config.yaml
norm_place: "pre"
parallel_block: false
init: "normal"
schedule: "wsd"
steps: 3676
Each number is 128 + 32 x the weight over its row's rms, rounded and kept within 0 to 255. Layers, rows and columns count from 0. Numbers have three digits each. The size before them is the row's rms in percent of the matrix's.

# up: layer 3 MLP up, 3584x896, rms 0.0277, rows 323-422, columns 448-511
# down: layer 3 MLP down (transposed), 3584x896, rms 0.0212, rows 323-422, columns 448-511
up323 095:123059067098109113118166122071076130117169139123113161095168160117106099098155143142149127102105129129117103098054135143166185119107116119168125126141122074148082026068130082129150140122145107
down323 102:114105149110119104100143109128155133149207117144134115151086097138132110128112119113134142094093103098197171122099130147169109121076168161120130100164138124158175078126144161133109144124149142
up324 097:140148119104194113111122163145225150095184118099124146105110126105131085174103105098090145127128135149144143131168165119105107118150139127100163070128147135143062094138109117118172116157124130
down324 093:144122173133071106135102031167156126138118091161133135134170126147121145114115079164118120103119086101136057099115139113150036140156101181072156156146144046142103075122183160142186078084104159
up325 107:124133130155161127107069160132120108149096072095124152126106109187096125129128153134130092139164091196209170153093091117181072126085159107098127081167159092101159153144116113110122132134127148
down325 117:163147142128124178146155162125125144111137146106130120107135096192102132140091152128100142152142136178028163120135122129148141128208106139077116207122160156093175132125109163142114132096127186
up326 101:089122122090127123117167161134110106162134123121148112187131126138069140095103124067124091114074074111169132039121118071150085158135150090084156153113137121083139120116094126105113146138179087
down326 093:125156161056150138148098154152102170119104123082108076120103098135156117173082098187110106128119117115109132162160117141139126129111165110132165160136068160128125170138137140121106150117157107
up327 083:090172118167130134109094081099091090141129092143158081117113090060077149127135143155121136151122141073083119167146183129074198097155145136145149095105071144145138147149115096108113181121155091
down327 083:129102177144128158172096119112115064072109165146127095153081129156147079136140123095143172077078146130123124136127143146083102086146174110109112124139174149110105149105103114137148139112143194
up328 091:106121069103093126105121128152206136132059123063114115118212134158174154099156145149185097091124055137116138120139159021125095160079145106166147121179160148158205104091131097089136102132151194
down328 090:140136150106125106136151144133157071135107126089141116124133106136074138076123131100129129107164124153113089138192174182094167115156113141142081168147136122199144088165169133128167142155135131
up329 112:149100115174171108166168095127101124186157149111119129172094109143143131182188121088124224070131140113178160152108159178112108153125052131193165210142106168071117125041124177111122169138111167
down329 111:061112111135145135146115146169115137161051135110137131125131125148184167151158216129065148139144091107142101141117125082131147122108120114091209165101112117128147121159162097133081132066097124
up330 111:108085098122168165086094131155102097093148130117158085108107177126146119193137152124113110090142096110156145127092150111152061216121108133089125053106136105144103120169160121157143116131150180
down330 115:161151168065118153164170131139064103122150073135132061063170166174099083160092159152136176088154142189116153125126123093127113187104152124082163166099190083141050162143109030159139105082138132
up331 096:092092056131125122186107076144126126154161127114127114171145163101089114118146171111124133096152185080089196138179150094070084098120194152183122129135136172138125055172094108112133144131169146
down331 090:157161093066111168133087101139148153138114105072157161204174140088137134140154133119116120145154200128099086122089120164152104156121197157146221124182081110114151127133144136127091147124132141
up332 093:088108122162134091139144167129110148130122144119174132189068166113099155110151178137096223112143137130145166089128157122127139138197173073093120176085176132090100137152082142107180070103146154
down332 108:120081101148119109165086126139120159066124133104147173126124134149116135129126091111093147075153146086110168008132131148118160123131101127150140080108157149058115106163133137111133146110125173
up333 094:115138142118127131117142158141172112094165128032152090132163109121160134095120115172111144176129156190151094191057135090121126089177180114154161128118097149064119137127132103110131067123100152
down333 105:138112126159089025188117077126148092147124077171090162122149091138124146172124127229123144141170116079146189139191116120151109183109174133128109175068107120129142085138149078148091104135142092
up334 097:064105171094078130143155113097117112142119102130217175150167153136087103093107092099131070158159119147159136132139098042086124120136176141130159137153144127118107128133135117095128160147119081
down334 086:127110152205126102131178184157125161153076109122138120126124232138124120143129207120110143148180164127148133082086121122129220096141145131164137137143164085104119211127079115092140143120093144
up335 101:089080159150135149156083177128207112147185170157114150162117093090125187117060171133110170052201115122129136152119169122091148095120126137133215136011142150141149131114143205135140085100152159
down335 108:118096143098108144096146159086166066098114178143118126158186068141096148109111163130127164136128140133145113132097166115132097151066138121160105118081094116155091117117178125090198125178157151
up336 105:058104170133130077142099143155096015134159113083080143138098091088116171136113070107109129132149142152143137134157131103122141191087088123138122071193120125113112095070145160075150121087120093
down336 108:115118067107142066135136115102105115065095157110139118164133130135145153067096082133135161090141071131101081183061175099136126145136174144115142142085132130114121118112147188091119113095081159
up337 111:035150114110087138157139120175100144177164107127108184177121165158142140149170170114060169176081141162086119127167190139161162066132124128152135155172159139108073088076077113128171100081173087
down337 117:051140115163176154089174122103136139103133105151144104115148144169118140110152150172174145102138127128137172138107145133121092134080136170120076076182152099115120134144134161084154185164144096
up338 094:126181136109087136130172136143146095103163118123060141151133172193152145123190109182108136155133184091116101174167113088141120049141173126168150123114133153132130125154172098158154144137230140
down338 098:114160148166110112108135094121061140155169035116113099100076119104103130152155186125153201171151094132181167130087141105163166149158068120120172123175125156115102108154136119120127123106181100
up339 082:129102102179143190116155135136076100191036143123139134108052156129168091066198144205132075153139131115163125127091087131122145073145135085162206127086170127116128098102143058095190146141141148
down339 074:095107094070145161169117153119142135145194111133205084162171113118113132112073121107110196163173130118072132074124182108135106133136152095104117145116079161100130148158100157140103066124105144
up340 100:110110044076134118158136146096097097110127070169133133142221119068171079188136123064137150168115083166186164096150106103147088179083149121128183140166160126093141129125090123110106054140096118
down340 099:086123085179126097088142068157111088120121153103111105180158086131088158120074156122163163167083118045150130085129114111156118146148135126147155118143096112135110141119148138089124122107106130
up341 097:107136117147167146121178160124114148043149081100090133131145102139082132168124130150113135136136117134171191163170085166087098179176176120108115187201156085154148160113105124125138135066151165
down341 097:117133151127136101134173155131141148158140190100141132134120109150193118122098031156084146198152154162055131153073137089137128131166127107170153163170108143154198173168092123130140111147117162
up342 110:107151145177084130131164193160157084097116147101140141153065144166100124098128123141121157149116124139168155154165062140192123131130165116098144181144119099115177151123070140123145082091128096
down342 114:152131101182134119134074115167103134144113113073132120129180159124105127121107134135125110146064142046142101085112130212150138141092149117103157171232136103115103094128184106094108156157187162
up343 107:130111109128159171139095086117115205108138088121145180157177108121190205177154168108072129156121150148128209145169160108153165101125123127188113115132177107123077123051127121123098139190124167
down343 099:125087168128103111118102136099098115112147114152154135105155142105107133130085102164100104116080112130161129095101147135153086118141093145147109142108148104095122103136161143206165101180131130
up344 100:114099036155126167137128156142194051132112172156100128119144121104125072132129135084129074140122129155144149151146128140162138047106085123110163135152118084145145171144162156170190084163156187
down344 090:161136106123130152130096133100109130090132138231176149065131148142128119056135139112150091102141152123138152131134084133154238160104100085088150140193137083156128123144143155145113106097087100
up345 095:101131142153149110137072081116135128120113129133133125080091153088129163102124116130089152131206108179149142102113099133108135177151174123163173106149146128162177128139149129084134092115131168
down345 084:135099126124130173154196143056126127144101167151193081068076171092166141108118186147137151100119107155147065091115167119126169121077155152155128138127085146194137138103128132120149145102080143
up346 099:117144131089115123158105150117119157136142125125126126195128158179127129164127197159125123165159133093062159154108138163105121187107155085114124161138147106134183148115186150104129125175145157
down346 095:157085134094133139084132119139109101107144120110137129117169161107088128138171096138111159068123154081133176139118130056140154174138128180135095123108151113104143108135124171076133143090101092
up347 099:122083102102127130094130126128102113079118055093152077093185166128139142205085133134124105138077154174083161134126130093133070119115105132131127229138147105095120114099146108121130107123095186
down347 105:109124125105097117052070073099164149127124142125085093077136112126098133166142118101113176091071127092114086117101142164137133117176093122161217209171114148086121121104185089110133107156088108
up348 090:171158174167109175111172116156151118097141110128198077164118131116118073133158174216103104037127129166115152139057146135078135082130072158073120127127128090127195095191092121131147100242104061
down348 082:110131157104148230095082101149165094075097146118073168150101196115145104177164153124127137104168113105131080159170089074087144195117089194177138100131160150144094156116208145099062132112115130
up349 092:161160164135106155118102137128148111123117134148154143125115139096147178105190110136085086089155118154174148140141120078141169097140131129160128235103117152099189127095083109175124059158117114
down349 077:116121101167161097096174173174156155136149108126063075148129174099112169152113156113123147098156131081058123138058133048099121150182069077126088131086139161042140182122050148119131129088122121
up350 095:079115127125102132135088142063132113136082144123131124124094130068146133111082102101117099107127122116096179171082131138047111159164117066132123133144118128133123136169098086164117138146129111
down350 092:076154103114050098112120096162151184155072100069119091140127120147130160113101150163112151103083156172164071120106109163073134167133100146146148076079100077122154115091131122110079127067089094
up351 089:131169149124053134146130114131142132115107112148216211156135138132124146191139139078096128206117184143175182107140184143193115130073131102090145104110094132069179066104089094111154093150118104
down351 096:108111151184114104153164111107138129152134188143170098084169160148128097130105158110104147160148119171121139088127118166166106083152085161139101183109143109184152169203083163085156121168099068
up352 108:140142132160191213198130103109139094116119155172184101115051111109183129096152185160116126126159120150085196112102152155165126074155162129087135110115156102128089116102095126152157138127101166
down352 107:106147110101034169124100098143147132116125118163150107109083076160092111079146091104144095154156122144166109196151125125094134086141095154152110084126116144084148097115156138131094132150148141
up353 094:098104132144139118136172152164159168086087115088129176126114115088134185139156165084135113100138075108159109069128076151087169133117210133103120124162108142146138162135124107165139122092077188
down353 094:084097149160200091104167083088144192175168050118088089122138101132111154108094087187139085125126157192140132185098108165154151068118164087171137112159168130115096095104126104179147169119211107
up354 099:174090113120126122112144173144162091100153181103112172114144095158205180131120134171129120134131156157089127123159171118127130163086154157133134158113156171091150154099131156069169070142127142
down354 092:124109091123180108149127079104093122123150095106160081094142132112125098121081105105178168174128094128103098095142100142134075177159092110097147094123110091154070140143128147134158154129108086
up355 113:099112136116105108119075151154132087151116125163149122186118163129116123171138196091056150119129145111144166133113146105050016120152110101176165155104153168193134136132077166116113094146155172
down355 117:125177127138138088141122100103132110154123090104112082077119121158071154103137152129149093121152085130101084141173109135110152136139112077163141091090139149158134102125158168115160139138140112
up356 110:096090121099115140150079111095160104185138158139090117127117086092095107182111128163133167167111122194129127188133138159120069052192101125127119175148114156085101081166142117137130088149184131
down356 100:139088128178183090068142046112130111175132146158102115122156081188181040104133154119158126070150122186183214154146133123121128109111130144151043130155153117071146121148178074155111182125171141
up357 098:119085173127103134109108147098156165120166148072133120185138106116129128181118120100095185071134093109141124131174172220083140149124100108191110126130147167092117164120134105183108162150133114
down357 107:099100097183113084066154125179151112156131146111139122119167097082142113090160082122143053134122148115098092061107138120141077100159067128169106138132135094143116137213108127193130074101079089
up358 094:125143192129114115154174130125166099101133127120116147170159114130094132085151143117086118095094174168120091124114126129104120101120143083140128102153147073139162099119115129104145135128156077
down358 098:146161142165186175100134147128161121109093079162156047134116148107153063135107149143125163126197180112100105098109108157099067108131101088127117124119144104132100157163124153136120086123143118
up359 094:101149139153164175170102143168160147102139170082177179219155108172100100129103156074142107125151109120167114068118184060081152128106152100143114171080144110141116146103176127159174116115098175
down359 108:145102103169105124140034054119136130084169129107126109140098109141134172123152117112122149108118208093131174099122128151176102140176108148127117091107153168182160147095107140117116095071096128
up360 108:122156140191108080122160090089133084132112134142127087133178099135167110107100064142121147081141095085126105128110085120110085132135081059105165126123124148141153117074188092134158111089138136
down360 116:122082111064189107060088137151088089154139174167166079118117109126112099150090161135131100134159105079096099063070093130125123149107137178134071151145126100202159171100155130183108172153130137
up361 086:117158097155112154153162049154088069123176103147166158095151089156111065143123088142136100157142140092166102118113151044211100114102125088122135111124106153178163063140127208112131129161203084
down361 079:093144100129151149142137140117133113115082141130116175105102100077126132163115156074156087135111180084114160088183138102107159143094136077174117136085149146124142170083124080102140126107086101
up362 116:121100145131159135138178195046092148059129142108135108125119142115128114103138122141118117097109073114126139186162124132141127115171119128071122060113155145150095144130109142138128161105090104
down362 113:151085163134090162142067072111093144108138132116162130082118115145157146118089169123190135111128130082133116125063165113101155055143185105150077181173158117132174127144139119200107135144182141
up363 100:122140124199025174122099101111173110169106063118118158169097045121141160142145127111074131145116161147178142130161129122081154092153077125149158139125110148168147168147112094098112092146130138
down363 107:125187166110111217088113082107124137079096104089152142169167115204148139123112147148094168103098164070096102114139135172165171089111132164156157139114160179145132074117175149117105140148078097
up364 099:100143032106135135100167127123097128151076093106122144119077125133112122173076161133150155132067105109143133090127113085160123085110137096107137139172167142121105154183139101109165157135115140
down364 109:101134134164113061113117137168088107167155167113136079154090095167125172111082106141159204074079128125097076078180117150083159143118117141108097152159103106039103150130107096173112108114181138
up365 099:137147154166079145116149157125141109098072142155166114096118156120133136127141105103128186138079151119141129137126138084090120060112135105108157119131129127044124123103120111156107157175108142
down365 096:127095124163134108164079170134134121114111194084089133091119104092142100148127127085141125165169150106138171145096112146116118103150140145150118129111210115161093138114074145133087163116081150
up366 099:114083145152181104110131073117139059130120097128105114119115160140082122139128117203115118173089135165067142103128181092183155092125148122163129115119183207167093169166186137069142137183099176
down366 091:137127113115115100116162177142106128163142093117097114086170121141145109181158148129144103118109143209114107129109140170107109151118145110107133105177203075154144174106135098159127109103132114
up367 109:084133136168146151122162108147106092190134153094111121143117077161136121157144145037168174154165127104159103085137108149083078079115101065141161123123150144142094137139117082106155133154117100
down367 116:121086095099146111109143151142095140123115174093108116121180104134182091173121096130112133123129055152167102134119128143177098120108119127151107145092034183138107130104165139136100112186127144
up368 106:105092141175067144144151180135138121143128112113218112078119135124204161125121121131072161130156171167133081160115149134139132134133105123142139075160138127099139085163169121105091140151153130
down368 108:103116098146127141129088124102136065157097133115088138064156120169140151125124155176149185096168151139129138123163135129144088121138168175151212158103150105075114094138127159134124120149122089
up369 102:106099173105107125148138141155125143146149165124099108129170082122125222150098078134136111107127139088127109146172084142149143096119106119185154199133145178123128160166108163105111095145092123
down369 113:141122129099098090116146104105168127107119099122117127130133171198122096113150059122098164028139166166146057091119160113145075103000156174201115109187102127151168131140175159129134145134143152
up370 105:090045077170101124161101144164111133194157148162092120125133144110124130186129136095139120089140128156140147119179193143177147093144110114101157165163130071120155101075068158103147135152096161
down370 096:128160172150148064110112170076103170071128135094122099145107190146124064139148112146097136087117159123082134101132132116079142148108114137137101091098089165138104142146158075083152145113201123
up371 094:133078068138121088154111127098136105128163126102162110074133089169084124163151109132140128137175139158144130150152099127110174139149133116150136166183162157161137218082132152145168162152145202
down371 107:136102131165134144061147118085118086170157145148129144075154112111140113164092050167123100126131188129116137125145140135149131089157158199140120159185148084099152123105130111134179094106069077
up372 109:126106123118168134128125075066132155173115170132122148148070114144153181158106137101157124122134147095135096118113106137127139142097113068167144162122123141118142142064196144101130187188121120
down372 113:118132093169128123127131127091142103097164133213169170105112119147094128142119177140094107163196114168152134124130057152077169209112161102130172137103129088139138159118167119156164093109160166
up373 086:163140119076174056174164116134101097151179155148111164135161136087134153123090114112138157078113105141143171105135103130088137109064148172093164127127143130114132079102111124097127126103148149
down373 082:107086120145119122124160149125099089112136134119123143096150092124135153107146098112089052087085093140172112116140192114178188111114108113141130135110069125156119139211124141147132060159087101
up374 106:148180170144117102126182169147138127130176091094184143195115188141102164130075178123104155114174159147118119126155130098100148104104055108083117178085138108162125157116105188177166168176143139
down374 103:099146178102149132128150146125077139108145101152072139110125158108145135100059190252149092144123132181126101068164113121140102144110077172109085152091121144138106108108135155126089131133152037
up375 107:133189117142138123165139128090163099097166128123155134131173161096102110144174148073152153159142099154099188140151130069159109102148046110122141096140119125086090148107166109115164138136162140
down375 112:152162144085078109167176141092154150079123159137129206105143150142126125078166183159118126133117123128102126122207150112117099107188106126103148085124095164162114077146148150151111141144123143
up376 091:152153086090168126142108177131109093144090090129159158142061095136114137136168120098185124138162092125149121182164104112144139124188112120149170089122179110114143084105132158117112093118105169
down376 096:166126162157141104118140159061132117116086177105188156111139112151145088123097193087126081137157111163155129146100088176106131181107131079123085089130120195142055090071162143141110145124090143
up377 092:089088083184126137079083089171165096077208064079147164163144122143154102087088115128107121135152150117151148111066139079137114104177160177149118140102182124082073075119113142124140158098122176
down377 101:144093174162162106156134128101127160151101110156081188113142124072098136114151165159148169166194083167101111113098133113116116108113144094141106192123077134105127155176105122190151068113058160
up378 106:142123177111155139175150182143193116165077151059117124120085086114096148095079109110085130135198084152161151146101173044112148109152121119151141088098135102174095123138154097087130176158094103
down378 102:020090123108160144177096109165196031177144177103174073113161167108107136111183113165206120106115106163251104206082133141113066062164116147126113132111124143149144109118107143104105169160152135
up379 105:108114096081082141148145165082129145146105188082115115128168092190133166120137120114132160090103074217146142188152061173081117111148177160125125202109161156135142160158156092112186128105072146
down379 101:137164104114211105099131132145107043104093076158106114108158130113121150011116140086181157115161106121124184143071104141171089196186139154076134125110135129112157161100124136079135129166080161
up380 094:066109094171109098126130175123140162176144090129109119130098170135081135157114154177115109061089160106118187096106080136129198193086080154104165080102124147167143144092147184102151134112116102
down380 097:170124149126143128066104122093137155147133109094095107110093111097100065130147124117138188141124065093108107127075108098137158134135082118140129130157081144126122146091164099073143148136149100
up381 102:135196089173131130120118146127118176104166037127053144082097183107104161146112123069081142140186104149120143139159115115103144102123104150124098165147107107150082129159148144035125154156070162
down381 100:022150125152080136077127115087143078125086127132130159103080138147136134131121118083062113166136157124149097165100149099125157140191121120147124100134144028121130124130068077142149052109192137
up382 101:092154101089095174114119134047134220152119139129081111161130166170165115139116106111147135136141089122174132115127159120079155149140196132159127085063122147124141127132144168064107130120152143
down382 093:163117114125145187046117157142130107112121137096133102133114160162106131124125123120141141108082091067092118082202154091117107156068129074086126127104123153160115129165135129131140151087156155
up383 104:112147151173120166159124122094198111131105166130172113152081114076178106089146144131089074062146171209176130149108154166151171120134114109132157108105146137140144095107105097170197106141109129
down383 105:076144137097118119110092118132069134172143126112087171133156116115118097124177125118107077136123118106148177144100102106107175165107150150111119166149097148095061160106137118182146155154115189
up384 114:114080065131086102155153104174193130114180094083107115132083116112117114131144111143129079100119111165131122144138106086101058113190172128134119123162117194149143139120136200092239140184119110
down384 091:115105077141146151165160137135124188173119127120172169105152119125133107100074105175145165152150171145158127112132114154157122141171118134111160156161104103067132102143149119142138110139144112
up385 098:103159109068148188111162194106126105113141157070198136158132116127107108184105122117143113144142057098133164090090130098123146142158087116155115103099124144086113097109123146177115108085094134
down385 097:142085159150145142142114160187096128119141097095100090143139120090103120120088190192085182116133105094089130109082180173090087112128100144153135116171118168109031142128123125113141170093065166
up386 101:145140130124132082114183213156061137107121150152182107157127116136098125088142065043051084069166162115092109160158180091110153097154172100142149139133184115114180101079121150113104143124197094
down386 096:167138089185064151104158170185093092098092074112112121174099163133154118142117039148109151126130127133085091123138085171158082114133106158154150093136111110154157172113183156153100057134113091
up387 098:148139158131128177122121131083138164169148098112184102127121123085133107140098123160166110165140145148104138095118129104064062122139139156058108074157106149159161187171197174115130111135153082
down387 100:116212136123120122143184167120152150120088185193134119095122109094118098140159108116096159141094113147097154148140110063116204182134162072116104162119138087135141178108103174091149131163122095
up388 101:120087169155102172123145089166166092117111141100062116099117070108155210155084219158119068091122123118158140144092140132130113182125068134111085144056126103139119096056130115056105127173064119
down388 106:088126089169132145094149135152183094141122172212147210150145128152156081145117146128102113137088142102129124147050153126126164036160161160150110142075042080189127138129138131159116116128238125
up389 095:124116128103098159146147167115092104143108099124150135164059165108172131087091160139127128143144183153102082144078068094136118057134133120193127141123129104219133158115130098093169109098115090
down389 093:190164171131098166135112147127108107122133143131136116183156159145076139094156085126135123100137138160173129149172167102138097094080122090179113122094149182140096094147151120132088124131109112
up390 111:117096123141077174180111104126135128081180130162152059118085090148150176111131131110089176161119131111139145109135087110154080098112053089093130156128125152083106148137091094085132117144140104
down390 110:135158093088123120167117115169126112193156114200110143141143149159103183093137146153222095114089165164143161140151156112174166184157166058162090220162095120120146071114124153087117130115077164
up391 100:103132120114168140137105131147112101085148091114074102134076175144120143151140095152142119184147117187145155152140037094123140136143077186099114207053134087124128189112127093169150167132161159
down391 093:091118150108107147130200124163092147157100164111161142144167183165068112092124149109058164068180106114144140114110186100122168151160131118109117157151123112101154127138133068144066174145194124
up392 097:107054120133137191112170131150123133138131079078058166105161123109073080163113122143135100089157187104150153132107167046125132134091143134116180142104152109082104126117147172084118199135134169
down392 102:137077168132119140131119139137114137115112107058083081063112109180120186205098110119158089157136088107145144144091106125159145173139148100138099108136094173128126082059134140152128090108151111
up393 098:120185150126134139168137178124163155136122139127180112201117140103115195069133186085112124115130135164121116132112141148117132178130128111105118131113126146086117206083156128095169143107166152
down393 103:169098121154106066152106167121160103128112137136085140135110137162131119137096136102082149076151141095104125106182130050099127131170117137137132131131140134142143119134108157161121141148135160
up394 097:077155143155123123138122139129125089152133144149127111190113168098096150154173160133103111100169143136138116093110158115126109141044134170150120135115133098163135134109105136051167181131137136
down394 091:139131089042108129123167140137109138125198183153169067180159111086136118175133083159092195145151142104085104136099109143154130109109164157146180142156152122127158160123062156116177109126126143
up395 097:139147116123124125139117206151130200135148098066111118170141136071160117110092184152101130106128148148125149036098120136071124095142158117129130088102207150092155149178122121135139132138091151
down395 102:163132132100154148184079137123177099130108163141091066116082211092158160173103182096124140107151110115130046133168188050134112157161126178166157073180089141125180189141095131176127159189160117
up396 089:101141135135089089130125088114172101216125164093122142074117118185127117158151116117053108114112105112093157149170107137036116122118117162092106174113106127102132117137139168098152122106119112
down396 106:135098109183196190108116134191189135105143127096027079146107139125146127095152086166157143148151134131098057082120124150123150133111129105146152127127148099216128143118083130193160154158121115
up397 095:149103156088169112117153139117121142150163075116128097126106114129047173121034142116163157135173142115150135124197160146143204121193193156143169130118146192158205100218153193138116104156168197
down397 102:100156121106087120109153199063165108152126143132146069170169139083104122081133106131102087098114110157125157118096163136195099083102151128178202057148155072134153157095133134094162090068137133
up398 111:121222143109090145197149111190121089156086118154159081157126182143119120133116153131082110124175144111114158156148182101083160139081169170160122155167138152140112092034101095092125139134139147
down398 123:110128090119167109114142114120153101166145160144179089131138128077134135094101158083111126126068158107096115089042073095101062118110108150136159134148139135143124124139128163157108136166124113
up399 101:120125130102172141143169080156146074137146116068182130173141119130124133127098120090090128113161122130173173134138138072129135065089117146127145118144132086107148112101116141144159140160103075
down399 096:142122109089168186122065072139157107127113122098079147113121073178123140168104138133171052172159125153221146112144166118096127143135159162143104138083182134155053139181140127095093079103137146
up400 097:102149116186175141134107162119088120120067090118114127134130095133125103150114144114159144161180134109143157119169155073179137190117122155115155150144136153114145113208151080133155162138167105
down400 088:122121121082163102089104204100092092179129145099134171102155108141215176101146107096113160090147128095109116158104128128131155101132173137135123137180135094086147124163124124096075144124105143
up401 097:091194146147147145116084242101096097115121107111142104190118114177155126066089091127142124138189148198074110188121178115163129099113193148170148060139216159153095103139140127144120095127156151
down401 091:088102133164068110134165093121127128147148088160128113119191151145086108048125161146073130102105140163112166034092156106079144164140089135102149132056047082096036121110146067062126021166149120
up402 102:086086162141089101143107126142198148129135116137143108136190122158166121132101157132146112077148129105153144057147163107161136114187106153168112123136141100114143183093108095112140146154073113
down402 100:155187130119109097113111124079111174118131127131134134110117141141179126118130160140181139133164155123108140081147190156130136128093117141139123136160106162170111068171145143146102126125122118
up403 103:090145116078187175122165145061144097109111103148158115118053108199084127132141088221111116131088124083151102118067084139140181119120116112122152127161119132143091182134056116131133086113062162
down403 102:178151079137166164136147082130125126104165084144132113157137160137128148063147113134066167087103117149129173103106106176122193142130085102145128121157169114143159108116087148167177159124132125
up404 110:017128076152076116156180173132097119143192130120151115090130147207158141168087119066104127101159082106137123137132056129106116156120113099152105131145125160133118132175181119145135096133112099
down404 121:088130167115166117127129091161128113122103127132188168142082119082113130088078130110172114137161140127152121105078107098174135211096118209130133134117099115136030127154104159141143067113107080
up405 103:155059075112128112179136119196157185130136168092110083127104130156067171140156124163090120139137134151156091142103160153086180111080094145134102146138096130073112124132028111111155142093121138
down405 105:103078099135059131184060099149139160163164138149137128098129255118114204120103106133118062175112135076078090139111116118142109113118142144097155162098151135129114142043074130068064149058126156
up406 095:152119201123131123154111170120164144138102165109166180138121086089108175141122139100059095129104103144109109175110121141084151121096107163157191106070094092100139145180082122152122154134115097
down406 089:093139087122145160091165139128148164131141110108127126105132119154165086160097131099160127135148118099128178103089117096126150110115114126137112076144140132167086143119135102148124091136090153
up407 103:088122093083134115116143088150157163166120131083153128130084134159151175153109103141115184070169104139138099133131146121155121109152084123126139116108141158104071159051193150061120141151097104
down407 102:178145159161121134111129109098167124108169137138121145097095043122113123143156116088173126127089149145144148125133078144183135140123155173104147135162128127116110073130160130139129121147134134
up408 100:156103105114135129109211195142139137154140139084091119142093145162121094189085157179119124119104135132078113181210172141140175087171114137124136106116138129121101172095162167123132128105091195
down408 088:153160144078146148124124074161141123143139112117158148114099130153141130144147133145175172134067081098156161083123157093133111134107102097119142110112086167127111154151137120140122148095134141
up409 096:094190115184116202138096141150124100156108237102166138129118098125152164096108139097062082152201080187135128110125109125140108086142169129141133104115170112114082133136141152134151128145140136
down409 110:166096077096091153066103189144131123148151170150129112137136156132095149141179159130173116082175132147124088183136105108182131115115150158176155127165103121170129145154126088175130099114164102
up410 098:106151130140095196134113136103165127081172048106167147182110130066115088141126171125089142190091131180143064122129193124115176116136116097156141054143142090142163131044121163147142173092182114
down410 098:161133152139144073138136185097058108142056124156103142141127144103130149120113135129137135077108132112101070160137107120116148174167081088075120169064142148130063140158110096105069103095119175
up411 100:136196082097172131158089069124161109154115141084132135115099108164136184129133142117111092072141116149117126139141116088125142142102107131116158177159191119114105146040100097138159082176092164
down411 111:179092163160120094167194123117098191194101166061123110154133184169105127124160131180099118137180124086136175160103140174145106137181154166093113100151169117112102071081118134106146132042141131
up412 100:084167107126112089099078132163162140156182129171133094129157066115059178073112131085143097086091125141157183137115142150083184149094143147092152167173102121080109142104148089113120101118147127
down412 112:155130204168121190115103101052168120096123143098127077115099073148159092131166114154138159111138160112094115142137065084128093151148100093183164068126108124117069136148128076114124168134105149
up413 103:142106112172116156174148111105117138153138126163141112165119080139112167103169125156129150098110081060134114089147192061136093146114106136173108091124103093126115109127122164093192122113182146
down413 104:189135094165128084121189156156138076138115142146138168133082105126113094100147115084068132123167182067087114128144081127115152114147121166132133119101140069087144120094101146154118136088153154
up414 101:083183159121094103123137193077082120161143072068118071153125095128063177151150105197120205060165104160153058129137178122145117171167172100138149109135132113073103130125152103123138080073161100
down414 103:118097125119152131131089126114143101085145151162092131159133174117122090127135138149124153086080168144099120114139092105102166119183117120072127115099146145107072151089106147126099135097087180
up415 098:119123117158144086120173139091133144105092102111139112146184112183098073120117170105126061127097128143115122140164115158098172126156130113146148147117114138060104097086134162134144118107147184
down415 110:130134129160127123140158123109117084128114163206178110160083125078138136148113077088061154127119088152095110129175115181098151098084157065167075167132099039104087174152136121132056135153103112
up416 091:129138137125180158139161118137167126174113112168178158130123173163115131146161105189102136126153089132076141143129150132196130123147175162091159140130178131152151123101110149078157116141145116
down416 094:187127119142132180085184154100170076148146108123027152104084056102106108105148081149096157131115159167124069125119110122108166112049167123168146144125076082167082134149127112161151128147077128
up417 098:135123088133115141091178095108129117114105119135119121132167136079148137182165102159143135156154109066118130117115158114144116171153147138079148120166165173127121091149125062114162093129160148
down417 091:084115149146084124166076118091150099101247132130072116104144151135129098085082170082105099122140145150107186112164090153079159153155144106097074163079102130155144097136081123155174115121177140
up418 104:093171187109093123154118150093120130161133154135172136140174114208055152127145107120143063122097113181113134198097106136117191052123170113107114192140109184136151210138146168152136138183084125
down418 105:142065169189111180159051105158134070123075115093181179152118139188131098084104115130159111144075127063157102141127135132121088080122039108115148092112103154172151181158159138103126079171132144
up419 098:142166165141160115172091112106135080117079124144066081185107137062150090129138089132097169159142142117162149200178113133096144169127200152137122178115153124100124132140165132144154163143141123
down419 089:106095092120105147150104143099135142144133123147062132179153138155135136100132165143150080146110160102158080128077103136127118159097062126125146086137096134150070167153095118155149114099139165
up420 099:100118131150160114110155133156143119163110156125126109113136104106158131168113107152100111162090109114127118181110110087173085024188127116083115117148181097173146127110078169147140080133198196
down420 095:118140137150097123144124122106147077168115124184148146149098141140083154197142133158168138139129109092163168131151056160149150210072163140168139207099175157085132159157190142146085152156097143
up421 096:086084108142103108073137148196121127146102094087126104136142124126112118143146152129151162141140111148120133142092195096146120152141113121131126134148188130133091101148113136178150119145114134
down421 101:211159116145166099154057090103128063133111140115138107105138150104129157096122100122204074158070105150127131129132142138150065105108106114102187137136171117118164202074159090170117143111080073
up422 100:126157159141105127168141108116149153123201073110153104123113161147178144125137216157132167087123183134145101131079146089135100106149103109139137173171167155119112128136105068125158150097145142
down422 104:115111123135133135141091105166155128104162060189149079121146097191101135121138121093072119166180115088167102111122141128126147126154112139111105126101118122109139158074128148107194081182098153